Part of a small language model's weights.
Architecture: RMSNorm before each block, rotary positions, untied embeddings, normalized queries and keys, attention sinks, hashed n-gram embeddings, capped logits.
Each number is 128 + 32 x the weight over its row's rms, rounded and kept within 0 to 255. Layers, rows and columns count from 0. Numbers have three digits each. The size before them is the row's rms in percent of the matrix's.

# q: layer 5 attention query, 128x128, rms 0.163, rows 66-95, columns 0-127
# k: layer 5 attention key, 128x128, rms 0.165, rows 66-95, columns 0-127
# v: layer 5 attention value, 128x128, rms 0.165, rows 64-86, columns 0-127
# o: layer 5 attention output (transposed), 128x128, rms 0.175, rows 64-85, columns 0-127
q66 038:071109132117120098124147104080182167111073129125133129158186165190095121118100153191173187103095102161150087095088156120059180154102137156140113114101135134114162180082181174127175134123152148107110087096149088088118165126133087186150170165113115174117120127164077131065150160104135121119116113102127141100165066131124087155155130154140112127122116104128175097075157158114091194098084
k66 035:143152091167096116133175130139160158153084102101165139124147122079078095129135092194077165170146142128131102133148135117174129042118143139173124081181129086148133148176129051128128144147096134142127121165102134120085087190133092112068116119151093076103122088125132154167162164162092111107120111158104144185093136143109140158146141111085164142164104129086094104177035081177158084110157
q67 049:071089153125122111120107135076161167055074106107118144182179164177061096111116144157159172103120108146089096083087120119089160174130097172093116116115103125135176145048159168148133122146162109116099084110184128102095155134151117161156185158080101173165124129126051157058130155113165097154150105116128123094133117137124100147139125138169143128117130089133188090125130175107072185134126
k67 041:138131183114121130128141158084139114103095149135212101162175154176085089045114172147151135122120151167111146145084127112092179113066084123109138122138125152135178180099146170098177134193112102105084052127159122089116133138137109162154161142094144142129118132144101158093187100113165116126143150147100176111122066153100114130155215091167149130079122192124174117152152128144136175149091
q68 076:087093128098125136129087146111154137081082132099147153165166178192084108122126143144176167121112112185133127087102128114112131173085114179110139117074131123112201165068118173152136111129111134088125091131185094114135108087153133161162176155095107154115078085134068147045169173128171113166155112111175137077168117143149053143142088153138136105082129107131190103118151150130093171170141
k68 063:120122202093093120100115194077129134087064144126160119145163165162048134092095158155184135108094133203138119136089170126104145127097061144097131138128104118156157154111120155114135138175124097110088075138172149090111119136140098168141160135106142126131104156138088167085147130112129112147149098162080191064120054141114105132149195108178170150081150154135187100139108151096149180117109
q69 070:108120122163152102150139145097164125109103117139149164121139204172085138166157162161111149055067140171141106108094137099070119156119078141027171095161121158151138156115150183108124126112131162071115079149127101089090117145141141114162152143142119131114111125112099125127102128121181065118109152157132185119097055201154118097145114057176153101144072163178137120162102103096079134119130
k69 077:079137113183122182071142126114158151130117164122121136151185176155094123110127173138142081127148142078124139134100168113058143153098128112097142092039141159151147141112123152154117133207065096113094116090133162086085120091166111094119218126089124104120132170096116131114148137134147042060112147087069154104192138149152129097120158103125122150114102159087120093139119163172162110097137
q70 124:082140114134133149122133130123115152143188128117119177144137131161127137148168120123114109113127133069098147105172112092151118107113090101119116157128081115135082131108102156095124079109099160148152171174022092167106143196175139136121113149094097167129115166159079144187120069120146096088219180155150110126097150101075098075137165146131090183112203144126098151109142127146192142061135
k70 120:076130146130122192135174125128082153172138119098128151088117120137106110108103136132144112096161134084138187121127129074124054126153101092132095164087150162146099127093104092110142147166113152154137137160179122102167097132095097149077114133064171143076133144147139140125138120102133033093098146031202161119126165148126085103105094130134125180105154209089150128164153128060135127086165
q71 109:077169082128168123095100142088126078091124161182098133074144174162174149176106131102150108116072130115123184140084168100034108117081127193087167111175175117143118148110109163111088108120091173148060093108115083081124091127157073160091137108166103160106158164121126125136111096163169123069151147162114203135121116131162157120150103102134119131141098130147121166176139137182123115140109
k71 110:169115145135107151075091165128129075145129207164098144109170158190103117165138185143156073147095165107120159200109192140077110144155117120099198117097139157144098146093052121143118130133102144183101121069117128087128166097181096111129078138127100120140077146101142103174124161117127108066118117091100166120105140117138182082100043152125105158135103121075095134151159152152135118121132
q72 007:159126125161121126110101117178122112111153107119123098166119143103153172083091117112144072176105155148061123108120113180198110088152071126103095110117114106129141042136005121100042143166107115183132110174154155167132103167161075127134106116112159137133134145111123136146087118172169099162113105157086165111138119174119122161078135118110159169098110191162148090119110151158160160151131
k72 013:109145143080107145100173148208103134104132128153139160175059110166189062175146138123120098057103147124149088114152100127109088213130158168120098133124142220115114149122144144158096120120171136099126118083158092148115156125129136160133071119137162150159119119110151123108163173136075105085142140113103084090191122160098123107091176065100100092095118111127164126088087128087102194136124
q73 015:197148077106136164113157168156131129099167109150120099093164180094122161161178123099102086161187064104119186111104184136157138127167098106143133161122125125131121089143077097161105120150154087145099100143104186098091101144130177145133099091115112185153146130123174145167136085178090173128171182109086086111097203089173157139150088155123148155118146120143101134196070146146139095115095
k73 018:107132122113150102141117116135130112128164113129159142194108078116146093149125170160068112089117171158055084101116111090087142138093146144142069116104160177178127209085129145117125111144110117112144130113185127171131138173164092133175162155121159145115131107123114132112176152141131117092094104083116144149103048167055082133103214061120127093121121160108173119127114149183084191176127
q74 032:123173149132133116126135145086069136127153091164136169198098113144116110129072158137069097156152112100066123068116127084167143152098130129096133142184174153154177117117150062109120142140174143137075070128140156136099179130154170049136103111134139114122145148089132107098133095158148153155160134175177163164112138104085163120095129137075100108190131150108109128191056165143141105124208
k74 030:125118125111110120059092149131167121084142172144189119114127200174096102099111157118167139060109158166149135136097136150125145113078091142089119120074116137136132160120129197130167103192136100135099114128179123098142113135151103187135098164108157159124134129121100172089195087113100142126108124147139133098156108125102108127094206052136162132067158142152187125120120180093114207191087
q75 044:123168147132118129087098120123081134125196097151156175185066115108142103134082159106039102120150139089088121085141138110192164129103128137117091109165159131161165109134133074100123126177190123177087091119131121144134192153179137066129092109165132092130158122127155105092113072153132160166140100154143142189124131095123150128110156133116106117189156137141100135163044149132131061135202
k75 041:121130165114149166156100140097107119139149130150098099128157113145202151149143169107200075115100120110136180128130105142060109178161131126117140177081105146109112136067135211131136119105135158107122127099129132104127156086152168165163148139104140159142132151143125073070086092099156131167142149107148110036143142133137096089141118141150128095055168163129123130066219167066087135184111
q76 035:106075142120163099087163088065148143079123114131095117181109062137108088100069132192081133155119166107167116125100093106117189151136145150157066120157177121144066134108181126130126119116136144126107101124122089143106231118152123085144106173169143164100175103128140107126068116152177092184100092124147104198175116143133124134115119169149099112175105137123128118096095149127068146131179
k76 043:115180173140102117169064153097112123150089170134117133125155116139136080126131158156161131141107095179118148138140111100141143177076074191083093147131092160129162172100146206122081113090162140079125092153188157125140154126134174186185138098111132147139098145155065137093117130100125185128127052172102116094155088180129093083157126102116115090053133117138188161117147154139115162138089
q77 072:130144115054079091156153142140120099134086139084145136125134065120093098110087105166142159130111141179136093175171143143165095064187171113160115148158114139087086139171179105097169095104167095126130161134197128211139145109127110136087121127134096124114179076133110097102129194122069183183084103159108110123139103146088117114114131176108164134087095104120165135107097096120074128119067
k77 067:129135137145105091128173163100183094190112189103158154164173180159076126091192143136089166169131141144176072124117149126100189093112150128130088074185159106113144167141139075122139080162125095093106104149125091093108156139143125155140099129153113089156110157095092112163094133162120127134103123169150108136192087109143139137117115097127157150171059177135107117233121125185143133080134
q78 091:096136140088137147100037086111130155077094115180100099176163106145112074061100166138138137155138120163126115150124125105081141088129136115154097120092155116137152098095147128094102127119146096155159124081131111140084192086108130173100133155116123094150082092163116232084119151169154199112145117179155106146153109084087122158158151190084122084114107074117119092118108165192113144151150
k78 090:122140130126171210065089101142084163101139070128108130113177107138042118106100105166127111072105117116128127100156152117173085128135114126137186138108123127146116093118069171108150137109154138153197125169178105155130153150130118158106134111204140147092101139156142132091113107080183131112154115116199140120035114129095071113130068138112108139099172109164102165066165117095093160142130
q79 109:136116104158161110131134099163152210162157146150111060138130144119104155104170121104125129143085124112137104079159138073133125171105064162136067118120104149085161184123114135143100093128088138121148141160075147096141099109112148136183166176192130101152128150119146148134167125149115057149205157105155145157156133116164115149180156127155067119143167169077171169142142193086190185091140
k79 111:092211111140131159140112130107172122121122094116112105113117121109108130133084122150171158107144169050119152121095132066113118160067164140112114140085173184099175113086112139100098159148086177142047150152176155135114132103089175114182166146128137137106161151128127097129161153096138089095134170124099093162172124134173110104105208124188183112124131124075093111120170154123161127037133
q80 133:140141144093116140172127087178152108111152102164088143189118100085124119065160129105131108157076155140092079115144173155065100122146036109043056061099151144117137088147176127108140149187123161150099176175114130100157115084110135126136146146127159125179123082093094135169092119128135171160124101115113175173152098141100160114162113174117127120127106144103100093088091140057133102148155
k80 133:152163109142118127137136094145126133062117089129096104168125126134056131121130092087111128131096149128156058088124182146208127108099164141090151146139108111113133191121135121099130101168067138125199188125164134150130160145093132143180115126129113137106096138099119137128125167175182155116148158115104056112135073052166189125141140101107160130161125154098071159085129146078059101080186
q81 120:150105081126097123079103086089111170070135163105129094097151164166190165096159129093170117172134128089089114121156141116130133151127192111156114140096140109098184116071077138192122185090120097104151116113149205132077137109068125129140077103202169134147136052166187119113138118167157112140091094145113102131120129069124127158105158096115070138128124098058148129146106155133134146142171
k81 120:169108155120144156079133104120096167077141126141147129103103152116210095159119076157213131082164131100102102157121171150143164165117083189144161094152139119108172099163135184159112090099145140141105128170139143104068150122107160087155154107175081132112130071137158111159142109115109176098156089185105092125117094140118080141156137116141127107090089079069128060106139121103195123150062
q82 106:129087143117144120106118090167103068126139156064130079174105138135148149082145094112133126117061097117081161155114176173105168204211111138118137124109089097155135081122152095125113198142097113170085107116088123104141136176118097114154167100119157145127091147182111069118080116112096098145092078092169098137147144106114096126133136033128124152173159134151177150091110138126149192115169
k82 114:088109125113165155129113080162114145075158164139089127135111109128203101122100114116125095109137145130156123155089147156112135142143126120126126178108092076132126123157211099097111176147096126142133112158138125064147085158040146078104191156109082182094154054154173118103138099142134110118162108064057158096075141114160109160160166106114146189157123125108123138083140100164171122148194
q83 122:091128084121101118122116127096101106092114089049136158119095127115146145151183074119100142111087093103056163103093148182138133160180142155083134149169099108168143145150136146124107159171082172125111144128197155146177153165126115087135117101103168170111129118173152070157069101100148080164109126151116100105139149095133100091127150106157110210130142178144159136181045091131077126079121
k83 123:097099157131138095136096102123132152127154118107096166095139111179150117137140152126101158142139122115131143213060146114137108129127094169133088155166099128131102153169125094138104152189144148134162155117167146098137135092092142072089088174066109159110162069105161136114155094157068075147131036144131142112147149097157129143197147160123110204157074124103136117232059118149116114115145
q84 124:139144128138120123088059117126074136156167069079153130104146147142142157053165139151124138125153103143139092149134114084111077152191093111136118112162159098096148109164144116099084127074077098092130091088109142175060114150124114152168102077099120072208140074153126153103112094135146133101103161149202126152119117122121147120117148135077120149161142178084100041128127192121098113092173
k84 125:119111109152132118117102113134112117097162108119153142130131110164140072075146114193112108074125078125147081114104160167111139161100126172161168143124193140099164069172163084089139141119128120101187138185137097163069101132102145083077106086135135140116127068087142124106135099074147111093190195202185201113091095160115173167121130142106124144092156155106064104131090162120124142105134
q85 133:145100045115116170128121098169161101104113156069104089133120154171155130147109138146153139189151130132132076099134117068135181073137131192137102143089173074074063144131144152175082086099101113131118157122188136197150131118125163093084134129123124191169173116130131120116157093152173150161159168110095120130102164120113137077122134197115092178119079135165114098197103141130095138109112
k85 127:143126143118117096153184095127157130145136097145113142159124160194176112166146109169151132111097108120119133220144092118167177121125073213148175136108131137085120169119076055095108126079141189187123149145122151102121169100125159150138087082153206158133106142152129144141129110092115184189146142116176101139120117119135129077115046126149130133098124159180118117206150178123111132117133
q86 113:093093136109165065107170153107111136069109130159122184138122171173117094104094125115109114093135182135194105102171181130145100127085173130203106117084124142106079210153082159105150128156059157086101136125158161145081134083122143167122167145143144172116185135143071112129090122164122117116148157214175132162147149132148091111145169114119103122155101116103156075161121125168106173152141
k86 106:085085088121151132080145160177147089067157068108148178169102116144115123125132124128109167117195130092082105166155125104181113110116088104217115071110177154128143164090072086144152114156062148160112123172169120090115161111117136142104145133198135099138106104120101140157156153137128098122078125147108153170134117148078062184106127073121091145148080120084136105187164104120142137148093
q87 141:123127107165140159145090108152135106105140139110162151141158178158142202088090103133134150120081126136158113200137110128096041109165131111053183115106201184153113109112162114189089162105122205086129090145127137122157108161174199142147185132106152119141128134194110109175109152153153153099135062111132067142104103155119107117070134122118101098117108158176085109129151110111124169130137
k87 141:149149143110137123132162127136112161159087207133133140162139145162190097061115099139127071121162144124139114183153140146109119151124172083083118100080099138182146157155162125138164114053142156066237139134150142102120143159153185151115170125157109095136110121103106090108151124077141108087177103088116135101150158028143106134114156105110100129108128200162083111184103153134125135104114
q88 110:082092101117176111082102118161100104106135159154140119149062099125119137120100125094074115144164161144167120120123128210133124057168090127147162112166156137142098129168150114112117136192092128140079156123112136122123112061103149132110157140108153168131148096145078151194093119172125166074120130160147134132170124128172109113145099135128191146150114108084121031191087075171053165165116
k88 113:130050094121156118098076107172138080134132141164108116191115077147113139075158169088036129163137122143125113189135155162218135107133158091171167134131132184067117174091097090124179141166105114117151144127113085097100198122148153137145125118141110117178094113097093117108155171116159111089092118159100120139101132112111136121117114090136119158145110075139059161150103103143142203158116
q89 138:164118133122089174154170089092101101112157146107162195161053170151144123158123127130157099172162168079154154059167092130127155160117086073141104116096142099152156132157107112177228151106104101088124157169143112173114107134139185089150083100118182186092106098125066110132147072118131135140093131150126134114143136141114173120084136097121183145131092140146063118072109093138105099132161
k89 133:134133172101137134148164119129089158126139142103135152131054191172183142155184101092081115182188166170160098110161113094141132135132078095123145076151118116138181192140209090132123057159095136166155121155102132108109129096087074129128131087119103126085122153142077140101130080191138108148078130144172100083179106179098194144111095109111106172111089109116112099128146130113172149134141
q90 106:128164151110163125143118105162176168052114136146078147166111144120162134161161103065089110150158131071082135074171129170166138087087152099092106184079088159146103087075115145125137193161165170148162163137132204095143134108149156116102122136165154186168150116100126107143113104144135154108147123127109150162107166084068082095142125168157098107109120074140117094179135116105181099179166
k90 109:102090106107155185130182075084078151070114065158111125171150127132116178172086083053188140127141144089120164115145117129157123100158093140169100123152101120138087175126100142146148115120103107150168117087126175096161164136167132136121160099145156083134103095123149128114129152168156128083166133094105134156072148100120068147200111110101121075158134156136193090094189110060101081148115
q91 131:095168078131110147101139129139192159138109082138108071093119122098114144153183069133068110140175108105121120081089059154164143101078102144090159152138186142179160091102162143133124127173068167126156098080156163047161112106131145155173091128140194108148067070080166181163133111121155123095112128077142136080146129126153118164125120153145137154118136121137090102172171086140100121128122
k91 136:159112147120130102141156107101152170189138120138172090128162130124130148152167170094128113146096149097134166146118145152157118152115165147086182137115116215114144150122099194170184176169118137106164163089081148195086132102191157127179114101014185107131132097114131132101137104098099082081109085179148119122129153137121166122168150180151126090082128080173157076113115134133117154123139
q92 107:087197186142123078104131150070103167063128101116117190109186158150151151167126165129130149044110153134113159092165151133133059110082139091067138161150094140197118140140131165096160169121179200091150100158128164156113139151145074113112106082118143150129180088088145097132083096127166148113101119158105174150127152146101120129107118108114121093133141117130078123131144105101086051135150
k92 114:106086127183124142076151123090082142079151147110150150134165135144105154124128153111150160125104136138101110094150164145128114101153099142167071117175103087175125099135107092179143105136135114123165109084128151142141141104170056075079113103124102092113095122011159129139101109160125085048168124144127139137162137155124134182129053132075085116141110166069154097174126113065126069109087
q93 125:174100107148154102130176106184164164095146162062136104129205163118117179133083183146142193099128150138149060101120145081150099081123070150088159174134094116119113093112167142153142109116149102139120146140084138128143124147157128054127112091144109129084164137069197092163165090172164095140109119087063177153121121187176128113118114134132141102165119143121144130157182120071134150156153
k93 124:120117107195111101132198085133173132119137200113141120159108134126206133103117133128137160125121120105094116113108150115094191062131164167154075159124113104136158082095163087109131114113129108125072149101108110110126148125158146094119105061101160121101057182084136132164133106118188143099167187106108093132232121152149120083084143113189173103108166172114132082166126142119169133135142
q94 125:166174132060134140144114147137163083117102173081122159121160142094138141117152105128116141134132145149105062141142177097170125142139176076080160117109184097085097087065137128093151133130097141143085091051143136085111119182127142156118114102135057148164154087108150121125155145099098082154074169145097133098084071118072133078120129137115087167077110105129153078134181132086194073134135
k94 123:159115171060131167096155137123141093169125155102173141119103188101112106155115071153179106130109158141131109117097130150158133171139120171088145141132150087108088156147101155093158102089089094102112139134100092117173116169149160153120054115097169127129071068113128126229107168123092126155131166140150181119111096073123097134210136111128167138146156207109164069143150142107097132171158
q95 118:192133159147242117159091108135112180137125136088145175135120135050122127048136135121083116149194148116162105098134080146228073147166171082163179156144126175119124167149127075114111170135125123143131159128144157146164146116104157092131097088114146092123134134180148100109186131136141112134116167131106149123109144167141118125179116088119139081135150163130193092160172130134136087136147
k95 118:124125107145113154115128141153164147103108118071141195107094087074149169085141122121088162174157113186066163124095099128135098072149166133153089128111137156114143128143130143115076130063073159063089112115148108158117077103160187100081102117137114047167099104111072151105154120140120126159182174173133184127136157156139119147168221089143151131136153108162143141142094156128152074155128
v64 089:132053130136116165112125116136058123114102147092097174132112114107169140091125110134126155153077120187054087172094125122133096134159179151145089132159108123098100180117161127125136113163127135053138069100173103141156128104077132101165113101090137113155062103085173151138160144168135146065144118066075144113178057060181096143134163085102145133159137163108129110166133146116159096097146
o64 092:098116128146137137158198175185165085103180093172121111106138140099152124136088125146080093152149132115153169084085119161137128134141160143154133125128122150084108099118134128153094154160109094158146087138150147124169147077107129172133107099172088165105090171136124202103125126177126102119112153205119108117080175086075151135093164115158129136103144089106084185106149160125077194219058
v65 091:120167162148135111119110184139156102085154133106135175122065119153172079224083119126091163039137197093067139147135136140145130127068150151177151098109169089134111141044084131104160126135141162155105142141127108144104110105044149175140104123124118122116173088121178159163107154094051164147133161144124127153108103095109138132086131073151151151135143096102079145119130095142119122097111
o65 091:163134117104123116103134232158150115106060125116163139160140129107045095101137149138149164109157130085136162171156060130123107088180135069049096170144139135185142163123162123099157128126149081132155163123183151104176121112151120145067136148164122072075118119111124141081145124156223114090132068155117132104144126126107117140139060157171148165174165126141144118117108100126134118152111
v66 080:117054128141136136094156167153132078075168146136124154160083103137079087109048127107150167112111132095186111121134102107199148125176133116190130124185145101139078148117125093114147073174131114144126110147137105096092137140103089134114058086171185158078107144125150147159118161094102181094099206096104146139094111151072140111096111133149162154159150114111144146073187104083164109152121
o66 090:082171150145163158119177147153136104101140082109098137120153134114103154113144167179064120141097159143108091153118110154123119148108113119120167158079176131139133112145117142165146116066161082150124103051165060124166087171139216133127159125129141058161083121121140171139162172143107154103125106137112059150129131093252111103104145125120091158137171165110112126108090150125136064107157
v67 091:113071138127088112125164141110070079119112160118094125113140130173192111172124080129129167142073105128078134225166150146184148118168086166133103156112064140119069172062083089119163098145149193118098125117166141130166114136138109132147118106125142149176118125125119143157066118110097155130133071131164150121131141135119114145088065167080126104106109129102123106208070147126132158126058
o67 089:150095140159156058135145165104162163182144073076089127124083135125120064105152139166125117091140146064147109126142134136101124144133131157136094099163156143166118133163197107109036182121121081163131133161057133106106101119094158099168111141126159096100161144122148107146144142196057113158146098074112106102156108126135092120176141099137181133121126119141132156110109065054149082193154
v68 109:140172183091075123163118129112150125168127098148108170122044113142127115140160089120150146114114129153107157145187167085186137134118122088118121134115098143110148142147129158130142103080156094174102160191151133070163130143088086167150096150121118117102079160133135115117151161136054189190114106142184066118159172126135112085080089140136093160110208098147154198070144154087144150121158
o68 087:185129132112149080132186159123103164132147089128122107128155114062113162162121112161138137164173139142078188183094167133140116149145121139127190130149139134071116078148124121134135160164072148128133121112077178161089143092130143099111118135149095134135144102101093173112053125124160134135087085188111138109127090168152116189163121143161154068173157166201142088182156155139130030138161
v69 079:123197149090126129145154148118073188123086171147166116109164164171165148156190137172163168149103107127097141110116109184127129160139149118098139139108141120171154120138095178146104105029151152109109158142165151167107139117135132119144115124158151165191148088113128121114048124135129172208153138172130179125138138172076141150100071167098145139087138077200096084163171162150117134148113
o69 097:053100109125118166119145125109181089126133128144125047147180206091095162130091079061067151109130157159140140088139125158114133167129069160118098112157106169078112118124146087125114137187106129168139117124095101099121149202145081160135151165095083114122083123140143073138109098128159127075160099132146129127111125123162142178188118113163117073122160141098151176116075120076191092121130
v70 090:119097124122138137161203130128112102106075148115178110138170121127112123113090115165110112128161123116144077151168143137147148111137078156125164137095084097126149096132196131140200156164098152110201119107114135118094181197161102042136167146110168142114145110165120149146158150145193163155169107116148125127162128123099116171172153148028139130125117144074186079132089065117096132130186
o70 093:105079132153105115109139138105072169191080143117140083117129146125116131114128128117197144105094109131186126092107199110110153151109166154104137195178130113124066166150080069128162125125086143136168117096141117152126110045140151163122110152077145104122097146126100143105167081115103098041161104130122177162118121133122169072095173106190128137129130187104136067071120117152115072146102
v71 077:149143142118132072149178137131090106134154118144113158151128170086150103122071129149115122119111188078119171125129140173125088173118103116123174122093075120184121178115082158078156125212122117138173149101175209193161134095167168168174082108144161119153064100123099148133063116092081123146167142138145111112146195115088178121103128087119180108112136137126098092079163094121106107126123
o71 095:142114130063099142128026164116133172135135155121132172125094166134096143103072093131109055097097110089177097117139109044158122115131137171095136123114188071120147119164106118170103112130168116144138117140161098102123135131059124112073125136144070138146197132097149115144088099145155155156121119095156119144125110061173091165150170146177168130167188183175124182127147115120125141101096
v72 085:107123180109158150157188082074126171172093102151106121074166119145135157195172103133095110115126102161096142145124117147124134134154063143128076150135056127090076119177134156148125146115091128122148122105153176127160144101134078090131080140036142156168118099150105075042126123176093111139113107108127159110109178182140100148156094182099133109108180131152199129157138122095142137165092
o72 094:171121110142106118127130099131161114145199111078132156164134151084159106132112128101210134219143098163171055069142180120121079077154170084120138161085138160126117152132132090157161058126125104139169132162058117127166095138129151114135189089110103140140101094137150153162125126133175154100186087145119093105194147130111101141209118137118114138163140090138114133082167143130105087160141
v73 090:140174119124139157139128163125140160142138084151104156137149123067115139133113095125144163103099171116079139109088096026166084079110107173131084110135134134104137138108140145090145083113162108163155096174116167131189125144129130136145159129151157132099091169124191206111131120137126148196156145101117140135063087080136114091181149156096138094136149122173191080047204137144145079145148
o73 094:097067137090118070107096102109154089124156124113093159104094113166128098142079110151130179134162067142156166109175146191190130141141065083124176149143115135138124116152092139090148160135146123121091047100095125142110118126183156108124130098151117086171153114130107120193146133045130116157132159130124188166131093121100155185122060091128151186159181128139116170104104091120088191139135
v74 089:128141070083126143107106116164103146137141060165155119128117139124152129129155130106190041140064133128123171058128111132135124124109110142088193138114115107114199102177127149078101118199063147196144149156121165129139083114109177164176111124085079133181080106145132114078094080103144092125125116111125155127162141112098141157176178133136091141098128122145102153068127158105119116127211
o74 095:141111135134104122142200052090155143111127108117111117158170141163136134171138174100124089101139084094142152142095155082079081161109178112123072101136131144147088101176075098087130114124181086130125097122104121124125165161167137155091121123186166140109150042159135102176166164181125174161107176150084156164087135123178110075124136149097152104151170146158134120091133073116154170076069
v75 092:094102108119121160118150142072072142130115117162105163135154106141134115140157174127131098159089153168170161108155118076108102147115130178135124115139139150124087156188125118125027167152085186092211102088173130117142129147165135124114150138098101075141104091132097140105101123160110080107167108133083135124110164131126128122195178133087077139121031147133126102135051064152165074115120
o75 089:111108117135145156171106074134175129114133128125170134142140115136080104169085136102153147143128117062143078125180175151133147084144090112109145106129178124076168096092093104102118066192149111204094159117125097151110180140117102118137126077107170184145160137176155138112132148126130058125082130183129152105152131180154143042058148147152148175145168140128201093169168124091123128108129
v76 085:179080119150176115120105130160040156108166153115122134172139091043135132079127084125097110116110102102111128112097112161078124166087136124134079158128102138101120111133133096085084128086118112085071137125099093108161090164089110096105201124187091125103162172161107110154129162089102110159110190106139204132090075111142137119162156061120164124169080136084138145180119125139159088127104
o76 091:114144134112178146080127121101119165127117082117130131119120133135226127178157137095098124106145113147099142125126150119146164095135077119138146114135160114113145149109197166206141084189137177173156117075114183144079094070144128094095107149141197172118185142128131150114146117187148203097144074043157093166096124146099120135087117181167103183107138083114123136120121124103123157121101
v77 092:096125119150151155091081142141111166139147149125101133152170096150174177101095163130164142163141087112162106127136103029093173126108104137135107143136155145122127102144137101190129165119156127082186148093138122150113112140115111065134210173122061164141156070157134184098163105121139064178150144084028124118134113114120168119138129129101125174138072109066131101162090130160165087102124
o77 090:124150107064109135109186037115101167139113088080154126118120096138036132176157095123118081137103151154161094132136120151189171114117135145150134106125110125083084172131194201112104141155132051098156073160064121140137118092068150135135140107152088079129162157113107094161144161139131120089089168122135162159124145200085174144136134157121098120144146078128107100097125131166112108102162
v78 090:159176171138130182125170099162146118139131178136173138119140182121107142112140178186109129175155076201157077111114159150045141116129091116155073123119135084132116088095133121144100157091109155093102143131138102145107142137134101124087099165099097125181113161038141085155134132170158175117121160125124113124212164138121166132092151163119206155128144178164118127174143140100146122104054
o78 097:083096086115137112126091135138158146109143124164137177109147062068095117129161086149102123115120115088095136164100151161132163090103171117190112153108137160126151108125170074152097116112098112173166111083140108131140111123109098036140108091118162142121127099121081141147151049056132144137174127153090137161083094123166090128134094146117095084121107170119086125119120155230214172102121
v79 078:146197159125159123121159114113128134084113119118101142162141211134116155131077191100123108136108156102151163166081123185086119165164186084119150124187125125230124064105154162102119125172123140161104118148134149151157154112105135169129093118106114135113112151101122077183102118161112178108115148108122139148185134108151105140162182147148166082143112130222072159105157143135205105121132
o79 090:151102096163104151064118141108171155124124097101119128168140078120120118136192100116088160159113132049059104086196159123141086151144092140158197121130109087130142134132076079108083114066129130119121110171144147157116087058179129159072161147176145171115160128123111120162044083158117105151106145123107130110117157091129138099081101095170072109079129140067136104160114102138117136096124
v80 084:145150124146130149132101129137112156142147143161096140116178096108173157131115149119180134101156148165116158127156142000095161156078105116112078146123122141089152129200161177146112145113194065135065149151124116117192116107096036115122188135106063124095103136114128059101103176116142152135128116091079128118171125107127131108133106078139146112130126104131165111111083179079162098106151
o80 092:139180122160079128137140098115161141127095147085130129167086082145106119166136109125128135097206122121139093105077138136170079126110149104075157117140135115133081147101134120107130120103036177140108203073094115108089134153093168123106066132064151094124119145131060179105133089167176091160083194144148068187105165140129111158132172133098086112175118126134092133116118068151095126116114
v81 083:135147169139161145104158127148158128126109146134128168130090118172163092169167135117078148160199160167049167092193121091093133123099096112159052127155116113168095177053137151095113103140076147103137152121131176069165106114132075135156104139065109072110074089087070164146147122148117117092111128134090174143128124121116113175172136133093172150142080121112146156090103074130155082142125
o81 094:142107054106114123157114086103108111101096131153144074107123139106078110091162160175128142139130168177110131115125124125105148164114132151132120101138185088144179166159129090150178153045152131203163153093115063162092194100117143128127116182121141146146112142155196175172088159134167127140144134139114147161149176087032101145120115150115092118181133101159099127172102115119170192150107
v82 101:123150135117114126084093163130150133092184156128115166135159128137140065097118081096119102083075167115101121136104116172157148189079128131145141112155111127131092109136122137142163140131145081101141104157147113116089069167128114172138105084188093121155135061125149103105064136078093076153165105142074123130015142106101147091115090144102090179115133052122087120037120101134111116102108
o82 097:155128162106145119126152126120154138126111180168120087129126110116089173171143159135097117120160130132157112139130148178124095093117141163116148094097086159127170109174130166145174122059141108088141176125139148225093136118109177093152189132107129181078192157153119090131171103132179104103140161125063092194182091102178137177140104126140136154116087175133139149144098111142153129208053
v83 086:130111181150129173141058141140162072154061130165154135116162140130185144097234127106171132138173102156113113139157145091070095155130117099103103109124139095095098075146177128124095140049138114096144169138111097163141148191095121122104111123131044134137122162153128143131140137141171100140119194167099170148109135130120142174158113134162105102127184185075114078109165161083136144129159
o83 095:083150128116111124110234090138171216169141161117142165152118145192160136149098188106109136158138116152107173105117151074110142120087101146129125116191177148182169140137185144117112093141098124149155094171139105086137134144132176092121169130117165093147105104149139126109147123100128110118083080119130200127193124077102162197059150094150128112162085118129125131176119152185119127121109
v84 074:140115083139179064159150119083089156105143123118170107134143132125189145144106127148167132087052136113148124057078118123151074152105160192121195085142137117103188067082127160104177098070124134144195132078116107146097088106147139135138166119084178128095093101149137156143043122134122090081144137137145163127095161158141130112159134107145161068132118110100136065143107097146134135075122
o84 097:126094129112117137109142114097102095164120179167144158217130138113079117131103125149114170141131141195055145112110235171091100081128100118145085147147149116145081164162131148155113114132166103064132123123091136115195113152112115141172123111085164114074143166095090104121105178142134173177133144108120150119132139132095088112083107172115137170102121110175147202164119142201118098148072
v85 086:140137110146101145111140165132102078113155102085104179179118085073096208065137096115130158110132106098098102102103118066133126083136179094118138123135101153086164125177138113133150098178135123152192122123104137123144112148188093118158156159149064105130126175152170152137128153168103066139087107063089119159069101090134121105105139094129079107162136160093127121093095120155147073089217
o85 095:093150084185189112120149162122166109105110137100183185103145186188096095156142123159094133126080144184101105152111136128150118129118131175186136091079118148150160184095077040111113080165132146123124120117114141142144127118133134149144091143105125161141073138125089032083138116102146125195083114108096094123157122104101097136146094152130177111150137126122113077060130127048088123122102
v86 077:112159107123097116121118146089187137116138115127131181137144127029147118133195160090113132066138178073078210089138113109151113077137121127156136143156090118175145141131114145133160118145135112206138109123065102108123103125135098101123165126130078096072105123091147117185179122111168128117163186108103115126158058116138112084165161076178129180102133148115126132090110087146066117079151